Part of a small language model's weights: RMSNorm before each block, rotary positions.
Each number is 128 + 32 x the weight over the matrix's rms, rounded and kept within 0 to 255. Layers, rows and columns count from 0. Numbers have three digits each.

# up: layer 3 MLP up, 384x256, rms 0.184, rows 81-147, columns 128-191
# down: layer 3 MLP down (transposed), 384x256, rms 0.222, rows 81-147, columns 128-191
# gate: layer 3 MLP gate, 384x256, rms 0.177, rows 82-147, columns 128-191
up81:109117056115151103108120133162101054087097114163101195162124119183138138146114100109110148134123080140120110107141117110103154080135138173137168115105130048113159070088153068085111093098095133
down81:071104114122115118121089163161096050153063090144135156145169137142092194135146129119114099078024075138142132133159187041119142080117114160115170099122174054146163091119139129071129096141146148
gate82:177152125053111124114102075124137118114153167197115192133119128142110145167211099171096142072124116125071140106105091104167149185109145099149078210170116120099081121126058118128125133189132134
up82:185126148107146100178107143146144117095089129171178118089134171113122139118111200110103088127114179113137105148116097148124087123113099147131136113032131197130144139164109195180134144141171158
down82:186090123199109190157072172103139153102123082118166192090151129109069057141208127100096085108154085106176117117180076104116132144170115119113052148092091086165150194087136108167143142120125105
gate83:130154121127116085171112169080094123103090100159101103159109156129161154126162160164159141109163114128179086137098157097104085116132122058147113147084140159141189127123110108202096085164049145
up83:166106150154157144165064129096138160110128144100096118120172134144098144155122132079161092142184088120135179162162109154135107116121066200093106116119145122125131160126157098148152169064172101
down83:113136081137106094112089092171169158133158089147187071150111109117103168106188117151101131110102124082138132126080102075143101138166167152147125048146104110190171131131125109146097091113116098
gate84:122132050139159103105130047058070114134135139124119117114205156127168099117180087141120153108131077132114134170061125111144123135066126151191131129159138160144122112102120116127195138108142135
up84:159136115163116169056180109145083129134129167157129096136068106135145087120132133100146172111158140118068119084159115105171118139070167145117129134160099163115165131164103140181097133163076165
down84:140117107188118150076190107049159167174084159160145112179155107195089082097212184165148121105111102110109118123108136115107125154139079087111129108146078148144092072161155132052091137108119108
gate85:126166144167181111159124107143085108132136193148099184153088110103112122167151159188196179113176080105098161121208121082088123081152080130121113152076068109135094107120170123165099157155131079
up85:084118085140162134147116135088147066102154172117103089109164109119068090122123149050173160110143112106070089144159068116146098102092130109117115159126085069129104064090151108131163152135122173
down85:115144189096167130131123153156147098108121139114167108179119123109178131047139148092114090115118116174052106090103160145109101127164162139099097100122138141147175122162149100114100074120153098
gate86:094089126063120092150113096151094118086128127111135163157149101080182129156058112176142135159170126183101118154165124155127096129136118176138171058135147177159072166123090169110150148170085102
up86:111124107098127131148125066121111161128119158087113121134132094162177079178120162123107106114170107181100101131127105100140091081103081071114141138147133118163125172136068168141124127152135086
down86:124173129090156153119239120136097145130131088138134148153103137125121050104150116115128130135209116056147154140122151151131165146100102121121171128128164157139124153182066161083140113146071112
gate87:156076120072161122139156140135125119104092132112151113136117082100144159163075159158072141136151140133057117152110121192145180131169077131119091122135066138116085105100133165224117144152143111
up87:150122105148099122095089170132085137165130126095158169122141121155083156136133144149119109157118167150105174168126116108122102098127139050102109139134100150136130122046115142122107190123125184
down87:138162175133103168140019060035187185136100151071166092127105127131114099145090094124174134062177116112185141114086152108118156108127094141121116106116161131160083122130138154115130099143157068
gate88:086120155150105181172127099195118216091093087171149149093131086125131117167118122144133137106076172173136124130141151111073137188129104092131144169120085149119142148120136143170166057106143033
up88:114144157079147094074184077156195083088079150140104221128140119154098165113127112128165093184085101141114126156161168154101177171108168145133147098129130068123175152126155121136159150098189126
down88:148162161157069128127157106129149144108147144131124131154133140129132157177199127174186185157098123109093122134136103140106145105134088150142128088080150168131163123091146102128150119142138173
gate89:155112080138089124160114145152179091158142126157125165161169187115133085124117189079102135140208119103101092123147135145115122131149158127117088101150204096105111126102118102089179127180161179
up89:087132117112116121118189135093119062112190154091174120169153065164161092142092117059167116125087109170135154200063160132137170201174031155110106119086140181121216118131120148166114111174156133
down89:144152162121122171081092113136099081092102108125134135167094148120150139123098134160094153090092157115124115159133153131156120146140162172114119139159141127118114122125173080106108075079137089
gate90:106117163153135115082098090141129111108128161047092085096125158105107165151090178124068127090135097119210097094148159089166076104091088100164132127139082096104106119120128071112087067115071119
up90:206176097177124130127137153154094126183159142138119124137141126194155033163098106092118089176148176150118147147131117167134149130159123133172210110087128095149171104119116066133141116115138169
down90:153157139098062167210111125146104115114189127141110108111130064150112123052141101119133127159179086156112137142131107135091112140156104127127179147174148098190087124161115150146146081114053134
gate91:091118150070127126112177113120099129116132126149101140169157147140180059113162143130112106007127166118182158102148101117085153133159149162105113140166126102152148144146085159053178142187102125
up91:143112180153136122136069116135140120144129141146109166139157070255162098065135143104160148199133170148092104190181146141175137122159137165064128138120135169108147134071098134126116078115143146
down91:102094128107108163083155168088111102119085128118161177105114098061119119130216139093107116090147082136167133064149157111080141145113206126151104126100111125173188122147093108067139128139134107
gate92:174056108127114147169082153154166163131079106134079124109174144093166102120127125128127074185189160152165169133128093165123118138145153135124224162132086161081164131105128085154094116153093164
up92:147083181103172154160122128088162161120214106104100101156141196172167060136089079075145131110110122141162150117118070140056160084131112127133140134165135097048128053133103114163129153091148122
down92:126144147113090141169129153096153062100128149117195114124195187118155105117140131142150134161138124169138101104108089146116063159070160155192159159082159157066157180117131148110129124092148071
gate93:152093157117187153103112149146106120126055159167215092211120072084158129118109096114131156195137043083105135113148159083152142089133132080132177123134067205189134126065166130156118120127101133
up93:167149153144120094085132079128144115116115137073139125116151126054136043148102126165107122149123151091176072150204149110132093138125158105147091190136159156144134124090131101139177156120123166
down93:128096147150127188113157112145096162149154147157152138147156164101080117197107130113090110129113099170141127130178151049131099073048128162118089152162130077089118070169188103142124082108119078
gate94:177150136183074151093083086155172133171109059048106108063160111114187087093075122075109140100124065091191095118161157106153094083092102146132127119167117165129104081137122118170131063081106121
up94:104145138115102105116105107080166116068148090152142059124125091132086133190125170124133120139179133129125095184106132150117146090117117131134176087052124170107141075124101153095093111150115099
down94:126111150127097116120147099148119109097146184121089056154182191103153124101099141099089150097107106118112117115128117179131109133067099069135166143145092132152151158096092113091149095154119071
gate95:072160066164142166082166172101120118109140093128134114135086109139138101091107147147122117166103135143181144137131093134137139128100082112125091122176159107138131167131137116111127100129133118
up95:170087125122130163107148150130144134175095109106157194209155138108140103183092145150121167122137132170118176108139135220160134170107096032152134207132083106196106090140176095137150197150155108
down95:072113093091133083124117095106138077114156126148135104068152137149116086103121108120128144113127137109145130181161130115114115178138149111120098100222151172094150107132127092132100143204108103
gate96:087127161149109121119145129093167132159088118156130138077176143184145110138092087147136137151099219103080151125153111165080119041198082154150100064119137093048104111054138135135118085107183070
up96:127140195198089108135116157090113157162159127121143079129183088119122101156072058075120095129055184135144151140111093104113097089181158119129116098145156138093158067132157103118134145154161111
down96:147151103115131088144125142128179129145098126149142119144116129138103139180092079115151128114142101195171107183087164123189148215120132102119112100121145135078100101112089195132124224134089137
gate97:160153139131076188062133104130156088152089167107077132166156130062120166099175102142133066118156150139093163111170136076120111136160143079118120114095160116087100120100083153153095176136159083
up97:094100052100121176066139136075070095145127090164161134173152149116132133195163155156169130115129188139064097105114131125139124131080135185106148152131182129080199148084078203165153077141195117
down97:214151130153109109130132193187102104150112147176121093157165154109110090213109095124105139144146147122201179122167131064116163112183178122036141120162129071101165087112123066111104111113144078
gate98:155126193152113109130107124120095120166139156105100079145108202219175202161117115122148111162115105188154169112096147146114152135152104155098199134140201154105175107138098140159116118137161104
up98:133163128056177121118119217092118100147118113165099117126070140140124166197105126099118131133125127079105126108139141113114121101119102100182111118146127145178127102129089117110085132113116056
down98:105126136161088162090085088174079155153126079131092133154103091101146144195101065136160156136175185123106113080151171142159141165175095087171115080116132163121113106119144121118191181108139118
gate99:158183120090115083119146124099132125151144134170093159164114127139170135138031179150132126119112165121165193111221170123163137102164147080116166164145153099077116115109157128110106140085139141
up99:070144172068155191119107106070147076085179154155130103119125139195178128156102175181158121130085118172116156104109109072170108124113128120133118126111199146112109139105123149129122071116098149
down99:146114165151134144138050060077102213096152136137096134071117145125111148120112123124118167177107177149094149140109089084138175143173111100133105116152110069095068131133146192093151055164135205
gate100:204122144091157133166147083096109109160162175141057142126168130096189104102088101128154133144117051157117104075083117073149112102096156101087121164161114123072162175166162211138108130116107106
up100:103122143156112100142147074116173123097085111122147119176086120205118159108113157089115163126231174119138100111187156105116116058148103143074151122121158162134121159122101095131114123136144098
down100:090173037132125142072149105110157174106087162147154138141155105137120088177096137115128189111147091044140153081122157091143104094059090127115100140146126117166131120147125131130135127117123137
gate101:161103132116102127132137112064119081091139159159142139141168151146143142164101167134080092141159148105160142107086085150130077121143146171077146095069125161133088088195138187097140111164129111
up101:147146063166157144101121139163164162185090115139118152131119150125133094123165172136119108131085143196126152137129118092180121159106143040134163148164084061144105049127156130168144075132080085
down101:072076179169119134105130110158184143071133139149178096128170204101131060119139129177105090088162088057104187122150112129126083149115165094110146035113149128096103091144043133072161171129137151
gate102:149099150069087093135115171113145125126102126178137142101176137162120124137096131162116136106175061127151099114133142111070123081137122136157126143123114136078131092111185153145116136081132135
up102:155114075101113167169108104158109070090146168157141143113115176135111129117160116146098122102179153124117093117105163110084151158135175134095183122101099108118184099125170142056086077131117123
down102:082114079137139141088195058124171197147139131152179132098140118161142129187092122170119172101099176106149102103117199125140109164130140114125122129130131141101073160113073103152145155114142147
gate103:170194088103172097094109139055088163126136164151120153108087158067133117098144130118123108141119167114137126146089085113150104168144103113155186157134125144151209134108162172133141162199115151
up103:127145161136136101157125194166146152166096112146167147176134130135106095113117072141137143078149143121139152126160115124143152170158123132127102077155143144169134152071079119130173181105162101
down103:060114156063117106134104134172116122118110096139127123191146073120117117195136175134077199089042126087107139050183185188158157097131151098106120144143122177157104162126121082111100150146119160
gate104:157174149095179089112094138105123114104192146115134069129102149098154112112095144064098113147144135137118102109114192133134119129137090114147122099098119162143134095154105161183064091110087126
up104:164127148136121147120178169127131140156094189109125175103120129088136105117076122133143123087094121152139113181104145131122081166183138064199057110102077132130128125125111143116086214131095124
down104:134128092148107157115127097115129200112172138148096114111160099086097113089109117133166120137094137110150122139084133230188088117134109091150120122136096110083144149146149103176119086121114116
gate105:118124108142192176116115146117104141097119135100159138111094132118126095149141123108150132129149107152130126119146079145143066161125148060100133127056177118164092075123117128049068137152074108
up105:159105207186066152146118136195145092140135152143145114118163156131051088175138164136124086145167127089104068108096077162123158166117137075083063187136157158161161148150123147143154111170167142
down105:071140140109105146104117087163141111107138072128071169154141181148099102090106136120083139112112129146094140114118109072153142133142145100132158140156156120153162136098141121119113134123184183
gate106:182116128126097096148155094153108152140184157102142142081138164193161082094157145085078146166086156112160079083122170162072132165121049135161107133140170173149125095078149159162085169141171072
up106:150142124063151114166087184162134184140170104189146082108153158121097132122106137104103122123064132137082119133102134153094139087127113118174161063103102124130119181075127082141121169091114124
down106:115097128160094101117094091111097189152089128143133132073158111157118112191160156092137141133095090151137187097109152122093094136127175174144093160174138095085112129124135153103117089140138100
gate107:162098100108171088116151139137123127170155176095162093113165104177185134069136126135119142177116116074160050090187103135119116123185122069085138116121099146150129132200147198157165206121153147
up107:203113151136132125094134147137070107150148108120129133108084083128119112157135121085167140111144175190168118104156138141120155163081169131110137179096115171097149075113117158067135170107096146
down107:128128164130041169163174120102144062112081189137179175109135108097088155153084119072110136097166147114156140082115104139186115147105113115091116182143147106039112131099136122136116154156094115
gate108:114116117135144129155140066068160180044085102124069101139135138170131135170174155156131127176123124082141110121149134128109112151164070145109141110190085056176125166171192169094143122137145102
up108:134169152119165095083194164168143100124129113156105065166166112124097085121089214117110131115143136151126061104124131123183131137224147153134125127097112144086172116087208093081197090154153024
down108:083178106143138068101117122138123129136121140116151162154101150041148155107155162125104114136129170081095138152085114129066158145065103142087146124131075166132116113116139052115236111101176079
gate109:129164135168118127112132126153091101079124130112146122110104108120135124173171096101116141161135096166164117132133176135161127144126085046109145084124126148095098120127171162153190174114115137
up109:133136098078163116014137125133116136153151147170128110098075092089067129196175122078128167136152115151151094066185220163172141095160121186133112120099080110109142109141138099075115096097168126
down109:137128151120119120143173094173134136160115100119130197104136150115127144169096191156146066139131158126155104039152151149172095069117135147155151071184121124160107147126157124061128130121104169
gate110:144117161093099121098122128138109125131151111166177088138095099124157108195129115102095049080148130101144066088028128112108139112108179090085144171127132079092098105186100114121071127062104096
up110:206115147095185185173114124148127075144122144105089138147154107112090129075123126107167172117083131192108180144161123082171139109118138131189086092133144152110077155154151099164167183078207138
down110:179125130110152119049107133118169094144158075140060174151085117200104146000159092124170152095114109157133113123108152143118124107126083147055085110141089158154179086171138135145080135088130153
gate111:106082102085177075121117162117118146212152134189095119054136144110123119165183115177109177158109085175116123126113097142138134139139160152136155147110121074101138108085126114108131151158158141
up111:111103123120160103127104092126120139185113160193038095147126107141099129202124112123107138141067089096140174124193083123135090180126110165161104162113146149120151112136135131159057208154162189
down111:075145126147131109149102093186174128087138139154154136121118140147079118182071100144199151211152143145195100119138116150151136092104115110100164157136123145137065156195140241137164080134117116
gate112:129078116164115121186070110210123164204122126171089079096114147134151136150135102130106176132102128133130135124119089125143151102203098112154129156112144136121114133133109115102115064155164089
up112:145122132120124172104156132074155100073117125109177098146122122150128122122111142122157089121137169108123121063139171153183142174146151173124107104118159134084122081079093157124107115112136180
down112:143149123095128040112145115161157084089115127113034121141126152119143119140159174138121104086101122079157148116118102129148141127094138133111120142120109160096109145139164135141067152184075074
gate113:138121115084163124119169106058166148134132118185105092136131151130138119126141142096127127137137139127139094146101056116124172136113129126125145155070105075078097124144150169111126094163138121
up113:060089153157133100126107133076147107056190157085084145136110117144068162125094150105142136125127142187145117134097110082110116156134118171140068121152101114219116102113131077112116147078142137
down113:096129098089113145125126121122134142117056133145142108108114204130131177156114128107077079073128105085114121113133068123196135135101137119081078166122133110116068151071112134163187151160122124
gate114:094155119084092135189118088188084092100150179130084139134180077106139154150147106128157118078127101157114078173108066164124179141098168115130089130107129147187094116121100147136167151203162131
up114:083120119168084050137093126153092117123159102102113161042122117181085110142092074101167059121146140125091139089167065128085107102138106080116157119103171173139085134157150163089110142127143092
down114:096179133118164137119138142132147130112116100128117101144155122076137080056165130120110141061068131097122190128194136135090066153111081133127153111146157123126116122112131183079145108122063107
gate115:119137133187188136144148100170121123073152108074084200126170145115137100126081162125097100116124139142109147205094102098081112126128056097091105122128159153191135149062127126173150137150137080
up115:177130110111163105167118135120109167167096141091172149102118171127106135187136160140134126115105072122117118135123116096072187102038111138156110146102136162129151115195108147152156147132150144
down115:195180052146163113133141135146158143159165132132096099131122119151073156213143142106123104129119101174190172198178119064111119128166189143147119125135124127159137114138128100145119149107124087
gate116:121170104130142168124140149109124104109147098081161095132094110149208136159186125102106099106092169089150127131125158198119161187102045128118100140111068151117128079146146108110140113052128104
up116:123118146128095179107142092142136167162172147177124126160199056126096097108173096157124145110158085160121152069149120096128104097178112125118156098132134139160157133082093132146105170172178117
down116:121149151107139144140130118094103096156130104168085121107102108122206107046146117093130113066172144093128181096114185123137139173138117095100111157165109119191140123085150156079166163080131100
gate117:136150152093097106141123108087100122170118100136101161150176193168107083128070193081113129125121096078112114157146095138067158169154111100119130136055083151103090162168096150148158066200146150
up117:113148125104170122116066137070104079145152121156075166067201091136166183082150157109121167125151141123157144148124118167147162090156139112058110103130110107092145097160074094149161126177128171
down117:110125079152145170155165150172138115091211146152134158117090148045155117144137105156171153150136121134146108143153142164150139171114165117126119157116166130155130119133181130120114141074149100
gate118:117105130112112133119142106116109117125163180155104184141145093163141108168128120147151116066122156168134128125095140153177178147187135092166125116149181128103109058119081107123171075077088105
up118:159141095087190170139096144121086124080142162079096097093134131158088123171140153123153120140163168127110107081163075158160153139066110208171127126200132142124133129147182143116127176150047145
down118:154145143164151195136122114105152099127150136084109122144203111108113091109173111119144102139199074118090094092055148128104103125142127112151130120103073150132134103121144147182120072124106126
gate119:160132192130115140160071101139163080118142123135117110135127165135111114141159163110154097159099134115087123176172108122098110204165149157134124113131187103113165089078077207141152088124127122
up119:172166125171131209132152102124175063146158160114123127140163173104097106139174120098144096141068164102098119149156129126163101119064087134133148114124165112084143174139173091088165121157107109
down119:119133178109181129099066134185171099094111167117059143111120098130135131114123118143061162189179122134103142114105189139145148085120115152112117100109113162100146102107124082116136085061167127
gate120:107122149143152181164131114143124067143171111150096161191135132173139140201079112152171104118098202112128106101105131152144100098116177095092152146139127123147075170123122175128140121121106110
up120:086134114076139188122140094084139103180125121121110096083147171149144166085127140114164086198158129142134165119115125099174133127165109102135144126136106053141086134126111109140136075124117123
down120:146139152161115182117155150104101141138102121093101154084119090181188096102121152099164112166079167107169182126133122145148144103143102077193154107094142146164079131025100123057068116180075118
gate121:098160183128106108091200148095145099159094180157141143126134111155128108122106157063130100167134176085116129111087167136126095148126143130158167099141125101117130101130130131120166128121134067
up121:125137105161138104110163087106170139181175139153168090170153188132111119189084141060122089088143117116090111139166167086172155153077091137121158131202161119098093108129069146161122081078172155
down121:141202050162208139095127104123105128187130097128154152100144143163131162103126162110101111129081127153132133108112114072094176131077130125095072174107122115112148109119088148078154103151115132
gate122:136139089105139142160099107155175151128162157150084159125070103153110151161049132057137083131142103143127127160136122132100119173152058164119134168191158106160115116177144155149126172157136149
up122:088072188128079092128092107214115173102086196049141121163108084130121131151100124113114126097129131163165061117125080154163146148141109050169103135143057141088136099153126099126130171133151151
down122:144160122115095132104152145126166102171117130096133181156126163028074129107098115154085129121065171142134134134129115150158121180134133125102105113109170076120115083145147132126136179136137093
gate123:135054146162114162096062127114160041070156184119107095122104137124131133175148125154127140232147168149156144102172124099200095150116125085126130145094189191135144141107127127163111113179086121
up123:113113125125176129129155121107123149151110088116164096098047161127197107098139138153143069160149160110129163117075113136092077094142128097102122064130143131156174049106146141179113142130130183
down123:124056131121099098152073096138166179134085119106072208148150117078130143045128106123126128173114140153141121100178116163107126132129095166094098182128124109134114104083127082138131098161114145
gate124:198083131199118081138107096110156163175149145134120143063138173143160140162131140186151128104091087120180148158133089062152175101098111066116099060072094130107071106048126104165120125178128145
up124:122158123130171134164162142100085132064144130163148151093145154161124089143062099136107216120160112127157111121133147165134125140095053133146111163200093145200110082169177152171078147114036128
down124:097121098095145125160125155052097121195044155123141135114142181138136135143089164151164139161107167163138078158099145105141124178179089099136049128149083133143101133116155138100096139137137131
gate125:165157147104136168140147133098106056123177073136139156165107150137164181094086154128096120086099092156199085115165128136126131110097153094145090061206134137117146159140163172100088113127171091
up125:131085120177133098103109166105102174150120125146146145115098159202079126143117120175088121092164126118142109184089106120119136130191103097111144150161149103122090096152157137059143133191126094
down125:121141106149110067107165116138071124115146171145194155181103128174134096164134101184154125152109100098098122138139158080124111169119094128145135126114152146171144134119179148137141140087140159
gate126:134167178099120118167171102161075054163167153113143154074152139098173139106105156114176104147189165164111156048143137120145131114114158137127127163167109092117088094237131156134110185117164153
up126:111191104137162118114164102125140191102132136182119088114124095126130175166136083189151101155148061129106162128086115159087172146164132127125092132136133096117070097099123122110178070160082153
down126:130144148062112166185110070102073071132163094102130124073127140103176068070062154096142158132140143194109170121126165113086139118137124145146103113122129121090044128161148205177136168108146123
gate127:097137134035142123139154105158156155167161101106170148098136080079148150148085119139124125094107159136122093143126128123111074195098176084144111151141121109131106084071173116097166085162095102
up127:076114102161110121087074160150148079113103151119110059131127120097051146170097136137110112155129120095152088115128111081084155124154140169116099093112111139179175108165124143139132175118114150
down127:166138124148102145189096160078156199160156132101134165064125199085096103156130131080115107151104159094125101118192186129141165139142139135059067160145134098114107141112170139133157152124175150
gate128:170129114103101096146160113166127106186164123081108125080152135129171080076105113137126132086131168122119109072174109130063169103079156140159122175062152057153082111115121085127122148121116072
up128:103144156093106099161090140158156064102163140128148138175166123151157078134138161146103091118108148106113162103139160155121136092134161110088161112179200122158129097101137089151130156081120177
down128:109194132093054127145099130138119119098137106154131085152158126162191185187098064065148148152133198139172144170128095166130077148093131087162113091116101171211112109040098148140135156138108178
gate129:127142146131158140121094139168080155120085142166108176123076126136201114171119120108145101127141121100151027145162148082097102138181133105125148135109081129109102170071146207185110099131196162
up129:089106123121135094153150137133136115100147112178111110086133148147132056175118183142073167095159131111130163130133098222107150117187116134123111115119148137064116167114103094095103100102144140
down129:214095101119132124092163104097145144165142157109170165183129107101116152109161113130105117120118121225131103139113121086126144159135135156121154068094096116124093057136153168095128118116157170
gate130:118107082164137105105179134160135160136083100117115088126156129136168151140119087158081170144140053111156146108141104084159128160117104139142166050163029149110137163165145115145116127113106133
up130:185127187080085106105104103145113147099065140115131155171100160157114134065122159063165096052081148128140106143123145104116136149112106124110108164141121072104132115104202103138147151098138137
down130:141136089143118185159188173148109145128135122104191122135142135163123126113148158128107175215080148157144139136077109164102100174133087126148126168127091183042143140054152088109068121100166129
gate131:117151130137121132117059136117114101160073127148114143155214122072100074146146179113146061087112173173080255084105128111162017105183074137132106103179158127127059127098151122147141110179154112
up131:138106123121165157099159125106110161085071092100155169113151137173170175142088130138141165144154144155103144116152131167129132138131134131124107146193174139124114154145106133155179094149077060
down131:139160080170116188185071168073134096094202120104080132143118123164135122076103070182086163135098107082120150110134103157138071124126112135127120121138094143083111079094136138154109120158080165
gate132:121104115120135130104097160111089197138104167132123125123079113096139141114142107125138154148140172087162097187167126147145138141174105118111135126109097130116178154098113106152117088143116122
up132:146128101148128146135097163065101121094131058153089100157086104123172180126130093111189126166115105099094118160104111095120142175138142102102143197140090161146167126125134117073109186151093128
down132:119132134136197160126073088124118150093157093122118124126092117143154186034104099134126165135086097126109088116091124116160116184156047095101147119097120109247118097087103137080164122137112091
gate133:166139117104118096084130116126143123147154114110089136178141160136179112166137148087080198171169109111155152120118127137060154179154110117141202196119066096150093119137132091181151065103151185
up133:134140165139126112148186177141144120156204130115063164138100099168134121089120165070161166158120144142137110125111078093114119069158163164145080108100096147140117125088175106104161092085118096
down133:121149088130140061184119149141104148106127171134131079139154093091107097154141120141154140100096118142094145158106159077097170099111192159153136114106106144145192176109154176109099135200141026
gate134:110119146138083113186129132116180134137167155141071136086133112060083118117113098083184135112120073122119154101109133139064106095083127147128061116092104113152115136084085164115100055091162166
up134:112086107075123124175103095153191111164115117128125097097108160076104116026132135075159097160122031125115131161167096082128094101106137133157143168102084151133062193137117139121120193130174117
down134:134136149104117077177117126155164148142116105106118114135136128171127117183121145098101176136086158107113174117182154193116095152069167138132138140141123131180120023165085091113127168150125134
gate135:164090147051101099115149081078147101180152102106113174094156133140114076146171158143177127092123109141117156098169127089119120114151183075113119113124153074123128087094062146103140061149098152
up135:138175139132081157103127131156150100167087102143090078208107137195173177165171114143106147097172168173114149101129154123202092192111118164080175061150149089173132132150177158083084110180137151
down135:166125113127129105158097153115158167182148212164115077152112145114055094203157160075128181145092131074183109113107168151146127121092146130093147106148100141148142095122116134163121148120159099
gate136:149113117141113012121093077101170165079108140121091065149166124181080134124134169072125124098164101158174163125170084116141099153108149124062177089115148134184160098149143104178103154156127153
up136:127109176095145115140153185188088098102126124101108150143115144129146106136145142087187118084148096143130113141162141102116125186090123079114130027201066066127158085095163122166163146065129044
down136:099180169175124116110119136129122122104088160067126055158155097155072124067165130086155136114121099146096140108157084055123161133068174125125121109095107158122159168167115170121098119107130075
gate137:142111140095101156138105069136084151125154104097139087055210118131128108116142110105142138132101075120091138083168092117108110028129104123162090184088126117137088210168132150154107128148190120
up137:092145147105149071086124071122139090105122232149114148057157206111160149105112131096162126171066166138132109041139112080077142139149166091149127149087147088096152179097170142126108143134139102
down137:129133155082133121127099156202063187110114105123129113163129109122152107023166127182136140137174068145123055141097160087160153098098125105104131130135148064181098116159128145109103130170127179
gate138:148113157129103168182100167153128144057150207126143111095142151085087113092116174142142133144147142119083147137046157132075136132185159090174098208148138111081126094171124125179123096144133112
up138:116130134073094068186160106071088127129137058092109104130139139102104144132166063057065112110105065153174128070138129178163161146139106137105108133125102156118110154135083086112147122114129128
down138:117103182153104197143155172060108134127124133069177124164081134071096099109143089108135129158088132152127066109089134129144166057074171091185058165166118183134144113150158128097110150099120130
gate139:137106150130167129102135143096192085137116106147079097164130128146121058162096125173122116133093155094141089124104123177141114138214098098156153083117161140109083123126164099095106158076150161
up139:119121134155124166115162163094095114081156051124101074133127146140087104129151104152146098136128075103138157145133083095082103106142115108094100123201142089128090091128115173142122146109105154
down139:086174203115124152092154142130185148177109171114104144089184130145151075169162107086130140159155154124103139220173118124100139123123164122165108124123125135127094106129130183148108070031111111
gate140:084107133099137094103107093185072152148080098095101145069160138130159097173096117087142092167133111132150084028173129138138128185086122039133117080153117107153089144117126140083141153063165056
up140:193149125128127144165169167110193113094113130150130099100090063194157145183130146140090145044178185101131138157094122154082095090190168156124146163055098116112141152065149152144122117138094139
down140:117125081095089122087112126091090108173122182104088082152076075113156193084152149139115168077065103114138182161112089092085128134138197133102106080108081130173122112148171123176152126121125067
gate141:126054151138156162151108132115097192124081158141113150160155142137252085117131149124139112140104130126193116124167109092124108114163106121220112156121094139111120161135150082120082143153142128
up141:136113103119154100119084103106102109133146120102155106094157127137158150175181115136144150117137130123156115087142114103172109121102103120092093158105175095068072105097101108103122082172081203
down141:128121203140148153167091121068135070148069092095133143090140104108120110191073170149134133169141119137120124093120122164069111146103146114112167161132066166134175135144118187145130177125095083
gate142:135144109107108142128116171176150124120143092156123101106094110118091103105122108080106153129217103161129118087117130125141122123131099087154046129092120159124075174177098090132089115142133163
up142:155116109129154152086116128212165140109134133170112156037173135071083113143107109083129094167139144135165111098172151070115113148216105127146165098147046143120163086135154161104145133095114131
down142:154142119151083106102173134127125087158203121154145171117126199045141112078136154088117082135202103183112115162127149146093144149172113194132174184172071136134199154120100153140137203104139143
gate143:121121144079134149161121056163173134251129120195068187103188115061081160081152143175143107127128150181118155081138127119173139092098110094116148153099134117176126123167121126130130140120121182
up143:173152160087101081117104133169135044159156125157132155147075154139131139104107072148125118101090121179112091126133108106158122156104087136148108146119118217120173194130101118154130093123179113
down143:156132153091142137094076073108129105085114162141122149127146095134116121175120086121158108141116086105152090152130137093167106136118121146105133167079098133107099048146149132109084106096128116
gate144:085136068129131199128161133125120116113103089139119063076131122156093136113112190098151118087103155116151104112122071114122164075156131104076181086150136113111138113101102139105126124073089190
up144:095116061140065132088057115103182121088135104098154091088096091084121117116112194129067092082125150128131144178140085140105122129122116139135078118147115124133133081148109179135129160102137164
down144:129112081100155087090061098153148156104128106117150138202120128158169103255131151188137181084131102112094144084134132126055101161177069100102099120067126122130131156142139075153087111110121185
gate145:145098124207154155071086130150119103149097172098083111112125085132159155072167154145125141105111128152185095157208145144119183164140137127108138119133240159132081076219113131112147102115145087
up145:163194109212124133145100145083123073142178117089121154086069131114127161129139030126112152152135085137175147124085113179123154091101112129171074143144104065094149142063102099093156099123120090
down145:132132140143152167121153218089123099150170175162218105094109091106119115153132093113101130128137143097150114128087199123138063135105122155116148072057188172098111165151125158130091155130117104
gate146:152088161126137104092160138116128144117173173165085103135197127107138172132149104139185091132154131102146165087128102158149135130171121084164190100176151079123118130148126153115103126196191195
up146:111183174209120074104086180131127078111117104152146116143132110077109153164162121086124136142124159120111135115157138183068100089122171073123089153133116090067129166097141168076124129100159101
down146:133128084111121131103156134118132124088182107117187080107099121143093099093135131143092120133061112103126134152123171128167086155173142107134154178155144198136118162093169124065084095087036111
gate147:157108111079135129099133136117096139086135137138152119162128113164134077129169130134124177122070097096173128113145058191127100130111128138163124132161110126161114168144044182134111110153214159
up147:141118129145100107140128144068124113069154141110122142122177129144137176158130143135159134188215108193101161136197120171122084124106075141063088116079154107120132104116149091173139127119089128
down147:115166081160119124055119169114116137118156106109109138086148105135110141113152084142162161091105143122171109153091075124149120172150158110139104150163089144069143093143157113165090043193150118